python train.py --num_hidden_layers=15 --vocab_size=900 --positions="rope" --rope_theta=10000.0 --init="uniform" --init_std_qkv=0.0338 --init_std_o=0.0338 --dataset="wikipedia_en"
Each number is 50 + 10 x the weight over its row's rms, rounded and kept within 0 to 99. Layers, rows and columns count from 0. The size before them is the row's rms in percent of the matrix's.

# layer 2 MLP up, 512x192, rms 0.181, rows 469-480, columns 0-95
106:56 33 43 47 72 50 48 38 55 66 46 52 48 36 57 67 45 51 69 48 41 72 63 43 52 30 50 54 67 42 55 69 57 46 34 49 67 44 56 50 53 58 57 57 42 34 66 45 34 62 57 46 43 53 52 40 59 59 43 56 41 50 50 47 52 64 46 41 45 53 56 43 72 47 44 58 28 52 47 59 60 47 60 52 42 48 62 50 44 43 60 44 44 34 47 59
101:47 39 54 42 40 40 47 35 50 37 46 57 58 53 47 46 59 43 45 59 47 46 65 57 56 66 45 51 54 50 42 45 47 37 36 51 55 50 64 44 43 46 36 55 54 31 51 42 30 51 50 37 40 50 59 56 77 55 48 46 54 28 60 46 54 52 39 43 46 56 52 34 54 52 60 45 43 47 58 59 52 48 56 46 30 53 66 53 39 49 42 39 54 57 42 53
095:53 52 54 62 43 50 45 39 56 51 51 57 52 55 33 40 30 39 57 65 36 53 56 52 61 53 38 30 57 35 50 56 45 48 45 49 47 51 38 59 41 51 34 46 62 53 49 62 41 48 35 55 50 34 63 49 49 48 50 45 42 67 72 34 60 70 62 56 62 20 48 35 47 56 53 43 52 37 48 53 53 38 45 31 55 55 47 60 64 43 51 50 46 43 48 63
103:48 41 44 54 66 37 39 65 47 37 66 51 56 67 47 39 52 52 44 54 50 46 59 67 63 56 43 40 52 30 47 53 34 58 37 64 43 38 53 65 49 45 37 49 58 48 64 55 53 63 63 48 37 53 65 58 59 39 46 72 64 49 60 49 58 38 41 58 47 48 64 67 51 45 51 45 43 50 52 46 49 54 58 63 43 59 51 48 52 54 57 42 58 60 52 48
112:50 62 52 42 59 38 51 58 46 48 41 45 40 62 39 50 50 35 25 49 45 62 44 32 34 34 59 36 36 63 49 39 28 61 40 62 44 63 48 59 70 46 29 71 46 54 57 71 64 55 47 56 51 54 45 59 56 45 60 55 62 48 46 54 69 46 64 39 47 71 54 44 52 64 56 47 52 32 53 59 25 47 41 51 55 45 52 62 63 35 59 44 54 58 40 50
092:37 51 47 42 54 46 39 64 37 52 43 59 52 51 51 43 48 67 54 51 40 51 44 54 56 37 52 47 45 64 70 68 48 45 47 44 33 58 50 35 48 70 48 49 55 51 54 50 41 70 73 50 56 57 51 74 62 61 55 57 75 55 46 50 55 49 45 49 52 55 62 48 57 51 50 34 55 51 43 51 47 48 51 42 52 36 48 39 42 58 66 44 44 46 57 52
095:53 61 38 50 40 74 51 65 47 49 46 49 46 45 42 71 71 37 45 47 69 56 60 60 35 58 47 66 52 55 41 62 55 57 54 35 52 45 72 43 47 58 29 56 45 54 43 52 45 62 73 48 49 57 39 44 45 58 66 46 58 55 38 52 37 49 57 69 46 57 44 48 12 53 51 52 57 62 57 37 35 61 49 64 46 48 51 40 43 51 57 36 62 50 51 35
097:42 53 57 62 50 54 56 42 72 46 42 35 67 36 37 33 63 29 54 48 50 48 56 46 58 41 52 64 43 50 49 49 55 32 37 45 35 57 52 50 68 46 55 58 39 45 47 51 61 44 39 69 48 51 48 49 70 45 43 62 32 28 54 62 48 49 52 58 55 55 60 41 61 28 63 57 42 51 48 52 66 46 82 49 51 53 54 55 49 44 56 37 32 40 60 57
096:52 51 54 65 45 63 50 65 36 42 61 46 46 36 36 50 41 65 56 45 44 54 55 23 57 53 47 50 42 41 48 61 35 36 43 39 57 51 58 49 54 69 64 56 38 41 63 61 64 48 47 36 54 61 41 46 57 54 36 43 43 40 71 56 45 56 55 34 37 53 47 61 37 60 55 59 55 68 54 48 33 46 49 40 54 43 42 59 47 52 53 43 45 72 60 64
090:39 46 51 55 44 55 60 64 52 46 57 64 16 42 40 38 46 49 59 55 47 46 37 57 47 50 43 45 47 46 46 59 41 34 63 57 64 45 33 44 56 36 51 35 56 53 42 63 52 54 49 55 34 57 53 32 36 47 25 47 52 35 46 68 42 63 44 45 52 51 30 46 51 40 62 30 55 48 43 54 64 39 46 59 52 57 42 58 51 59 46 49 55 50 42 61
098:51 42 44 60 59 42 46 39 46 54 65 57 33 68 52 55 36 49 54 54 47 56 61 57 30 46 65 51 39 55 51 48 52 52 49 40 48 44 56 42 58 56 48 56 58 34 21 55 33 41 43 80 45 54 50 50 58 35 49 41 54 52 56 28 44 46 35 51 42 59 69 54 59 56 39 64 58 40 55 45 47 53 72 49 38 40 50 53 56 46 34 57 49 38 53 53
094:61 69 50 36 63 42 53 49 49 70 66 47 32 51 45 60 59 46 43 36 31 59 65 69 47 43 52 55 44 31 57 37 51 45 46 49 48 44 42 49 66 45 73 59 50 58 44 32 52 48 61 61 27 40 55 42 45 68 41 30 44 63 37 58 51 44 32 51 50 56 61 50 37 59 48 66 48 53 41 48 37 63 38 58 67 51 44 53 39 34 47 43 35 52 35 56
# layer 2 MLP down (transposed), 512x192, rms 0.165, rows 469-479, columns 0-95
094:64 45 50 57 47 75 60 49 44 49 45 35 44 69 45 45 65 46 46 64 41 58 41 48 39 57 47 47 46 52 51 45 74 42 69 36 54 26 40 33 28 49 55 50 56 41 55 37 41 49 47 63 40 51 58 44 57 42 46 49 42 48 52 30 37 41 64 63 41 64 43 50 46 64 42 39 40 53 56 50 32 47 47 51 45 68 39 59 67 52 57 43 48 36 31 41
104:40 55 49 64 61 55 49 37 69 48 52 44 48 43 64 37 59 42 42 37 29 48 50 58 58 61 52 44 47 49 58 59 35 54 50 27 35 47 64 55 59 47 41 49 62 60 52 38 51 40 39 56 59 46 44 66 48 31 47 39 60 44 57 55 51 60 53 27 45 55 42 41 60 37 68 38 54 32 66 63 45 45 44 49 38 63 53 47 37 45 22 43 68 49 38 47
095:54 68 48 67 58 41 69 50 38 35 57 36 43 57 50 54 59 64 40 53 45 53 48 40 48 56 49 37 40 54 48 47 17 63 29 43 74 36 40 48 45 63 44 44 56 54 30 55 58 13 52 43 64 41 62 40 44 42 57 55 46 48 58 62 52 42 37 46 40 52 51 32 34 59 40 52 42 48 39 42 52 53 42 48 37 41 53 58 65 46 50 42 41 54 49 52
089:41 47 63 37 50 45 45 56 62 51 65 62 30 53 69 55 55 64 60 56 47 41 45 53 74 49 48 71 40 39 71 51 20 39 42 37 47 52 49 48 34 66 52 44 40 70 46 63 50 57 57 48 43 53 57 43 45 41 31 52 59 67 59 34 32 51 67 37 49 50 49 52 46 65 51 49 57 46 63 53 66 80 51 35 40 62 49 66 39 55 48 54 49 57 46 47
098:54 49 44 55 61 45 51 58 38 41 48 70 47 64 52 59 61 51 45 45 70 53 65 50 61 66 57 46 59 50 61 59 44 37 38 44 49 61 50 57 54 56 51 66 28 47 47 47 51 48 62 44 27 44 49 47 51 60 49 44 47 52 40 54 35 46 70 34 33 53 53 60 31 39 40 45 57 67 63 52 61 55 38 37 43 58 49 48 71 52 46 32 37 43 48 36
095:50 50 29 54 59 60 51 35 50 58 50 48 45 42 52 59 39 49 47 50 41 53 55 43 42 46 42 45 41 67 44 39 57 61 61 35 52 37 61 56 45 44 63 45 61 56 44 45 36 48 51 45 32 37 36 58 46 22 57 58 53 52 58 71 45 51 48 44 46 56 66 42 69 52 51 61 36 70 56 35 45 42 51 52 54 40 45 67 35 51 56 51 57 47 46 52
104:54 66 56 43 58 24 53 33 55 54 43 42 53 52 55 36 52 49 59 58 62 58 47 49 51 49 22 47 41 61 50 39 52 33 63 40 46 47 44 63 48 36 50 66 61 43 56 44 43 49 70 61 51 33 57 54 33 45 62 43 51 46 68 64 42 47 46 56 43 65 57 56 70 40 52 74 40 80 52 41 54 52 62 32 59 44 44 58 30 35 50 41 49 43 66 47
093:52 61 46 42 36 46 82 60 23 54 52 30 53 45 50 55 52 71 45 38 57 63 56 56 44 52 67 38 51 25 37 51 53 51 56 71 49 54 27 37 36 56 47 44 54 56 40 51 37 65 46 57 53 61 52 56 63 56 53 61 61 44 40 57 43 38 66 49 47 43 57 42 42 46 48 65 47 41 57 62 54 68 46 68 35 55 53 44 46 60 43 47 56 51 37 51
100:54 41 60 53 48 57 52 53 39 50 46 42 50 42 26 54 44 62 72 45 70 56 50 48 58 63 52 34 47 42 61 60 37 36 55 44 64 36 47 36 48 62 55 39 57 49 37 38 77 58 40 39 58 54 31 40 46 50 47 56 60 49 44 57 42 55 54 42 39 41 65 57 47 52 46 53 60 41 68 43 48 58 33 51 43 29 44 51 72 57 57 36 49 56 44 51
098:62 53 33 26 49 51 42 55 45 64 45 39 46 46 44 62 39 52 62 32 59 56 51 32 47 44 36 40 73 47 64 61 40 61 37 69 51 40 50 73 62 57 69 45 58 48 53 49 57 56 61 52 49 54 63 58 47 50 62 35 70 34 48 39 60 55 69 43 43 34 64 62 40 55 42 33 50 66 56 55 47 39 53 32 39 46 45 48 53 62 51 51 39 41 41 58
099:54 53 53 53 43 59 50 42 40 56 56 43 40 41 58 68 51 55 63 65 58 60 35 60 54 51 45 45 57 59 59 43 38 47 38 69 52 47 41 62 69 32 41 41 35 51 53 47 58 69 55 61 52 49 36 62 37 43 49 56 55 57 51 62 47 32 36 40 61 63 55 65 45 46 54 37 50 37 52 36 67 54 52 53 48 29 44 52 31 51 51 53 53 68 57 56
# layer 2 MLP gate, 512x192, rms 0.186, rows 470-480, columns 0-95
094:59 49 40 42 47 62 46 48 71 44 62 52 55 48 60 66 33 46 41 59 44 52 57 47 57 49 37 65 47 58 46 52 35 48 38 73 38 49 47 40 56 57 34 37 50 51 53 46 33 52 33 64 50 60 58 42 49 61 45 40 35 47 48 71 46 56 57 50 51 28 66 61 66 57 60 50 59 49 55 61 56 67 61 43 62 65 51 51 39 57 54 39 51 50 53 55
098:44 56 48 44 53 46 37 35 50 61 52 69 52 65 37 45 37 31 39 53 35 48 54 53 58 41 43 38 63 35 30 62 54 45 55 33 30 40 53 61 56 46 27 63 52 44 46 50 59 47 44 35 50 47 45 66 47 56 36 43 46 60 62 39 47 71 69 48 54 54 49 49 50 52 46 44 40 37 55 48 59 59 59 43 39 59 60 48 61 52 53 61 53 48 57 62
104:52 36 45 41 44 50 50 69 33 50 61 42 39 61 37 40 47 52 30 60 64 46 59 50 61 42 37 38 58 39 57 37 50 58 62 61 32 46 60 64 45 38 56 48 58 27 35 44 53 51 57 58 32 51 57 59 46 65 34 58 45 52 46 45 32 50 65 56 50 38 69 59 55 53 41 56 52 51 49 55 54 47 67 64 35 47 51 53 68 66 52 35 53 49 54 57
103:46 59 60 58 37 67 53 31 50 48 56 40 58 54 54 55 55 35 48 52 63 52 34 47 61 48 63 28 50 44 54 53 42 56 57 59 64 78 68 63 63 63 54 54 49 50 57 45 54 62 52 58 51 55 40 48 53 67 44 54 48 53 41 47 38 39 63 58 54 67 37 65 58 53 34 44 64 40 43 76 58 48 45 40 40 31 52 62 54 56 50 53 55 51 62 53
094:56 72 36 52 50 48 42 50 38 48 36 35 45 54 70 51 50 41 59 36 39 58 34 81 54 41 59 40 37 57 47 62 45 42 48 36 53 33 38 57 46 68 79 58 59 55 38 64 62 68 55 67 43 61 50 48 45 29 58 41 51 52 56 56 62 53 37 35 49 47 54 39 65 61 63 45 41 63 52 51 43 56 46 58 66 53 61 64 49 61 52 38 47 41 41 59
093:46 58 61 37 41 31 63 53 43 66 57 60 49 54 56 52 45 19 43 48 66 51 58 54 54 39 39 47 43 51 45 63 45 63 50 28 61 43 39 61 43 47 54 59 45 66 50 51 48 55 50 47 43 45 45 37 42 50 39 37 49 55 61 55 31 46 42 44 57 69 43 61 39 52 48 56 48 61 60 45 43 48 48 48 46 60 57 48 67 61 53 28 48 46 31 33
094:42 39 32 42 39 40 43 53 57 65 43 68 48 48 69 54 37 48 61 70 52 46 46 50 58 28 56 36 42 50 47 39 52 42 59 57 49 73 53 57 63 67 78 60 57 29 52 62 62 56 52 37 47 32 63 48 60 54 53 27 50 57 41 40 48 53 65 44 38 45 61 51 43 51 47 30 51 57 34 50 50 47 62 51 50 51 41 31 60 62 51 54 53 63 42 56
098:48 65 39 30 60 38 58 35 62 44 59 54 51 57 55 48 57 39 45 51 47 52 44 88 45 28 54 49 56 49 65 49 63 60 64 58 62 45 44 59 46 42 56 64 51 67 37 54 38 55 45 64 49 53 55 53 43 54 51 55 46 44 49 54 64 47 38 47 66 52 57 59 58 40 40 49 44 41 43 54 57 40 58 56 42 59 44 57 50 29 41 43 54 25 41 42
088:41 45 41 58 48 41 48 81 57 50 61 43 65 66 55 57 49 64 48 66 33 53 57 52 39 60 52 60 54 49 33 54 50 65 52 45 51 50 37 58 49 64 35 57 46 52 47 40 47 42 39 45 59 57 53 55 50 22 59 41 31 46 44 54 63 46 74 54 60 71 55 49 48 46 53 59 42 20 57 46 42 48 59 38 44 59 56 42 61 47 65 62 53 46 63 34
088:47 41 45 41 55 55 58 58 48 43 72 30 59 62 43 78 55 54 54 68 60 77 46 50 62 47 34 41 65 50 58 51 53 37 53 39 54 45 65 55 35 61 59 47 57 72 48 41 45 51 65 44 61 36 35 48 38 45 62 56 39 52 48 49 43 48 64 69 48 47 48 56 44 36 51 35 44 49 46 45 30 45 53 57 60 50 44 38 54 67 49 43 53 66 60 55
105:55 41 54 35 58 57 52 62 39 36 42 45 72 50 49 34 47 53 43 56 60 49 48 54 58 55 50 46 55 56 42 60 50 50 41 28 25 51 56 55 45 60 45 48 49 36 45 62 45 57 53 50 64 59 42 44 66 65 54 41 62 46 53 51 61 55 42 48 54 74 52 59 55 56 54 33 44 57 46 41 54 51 60 60 40 60 58 52 47 59 41 53 49 35 42 49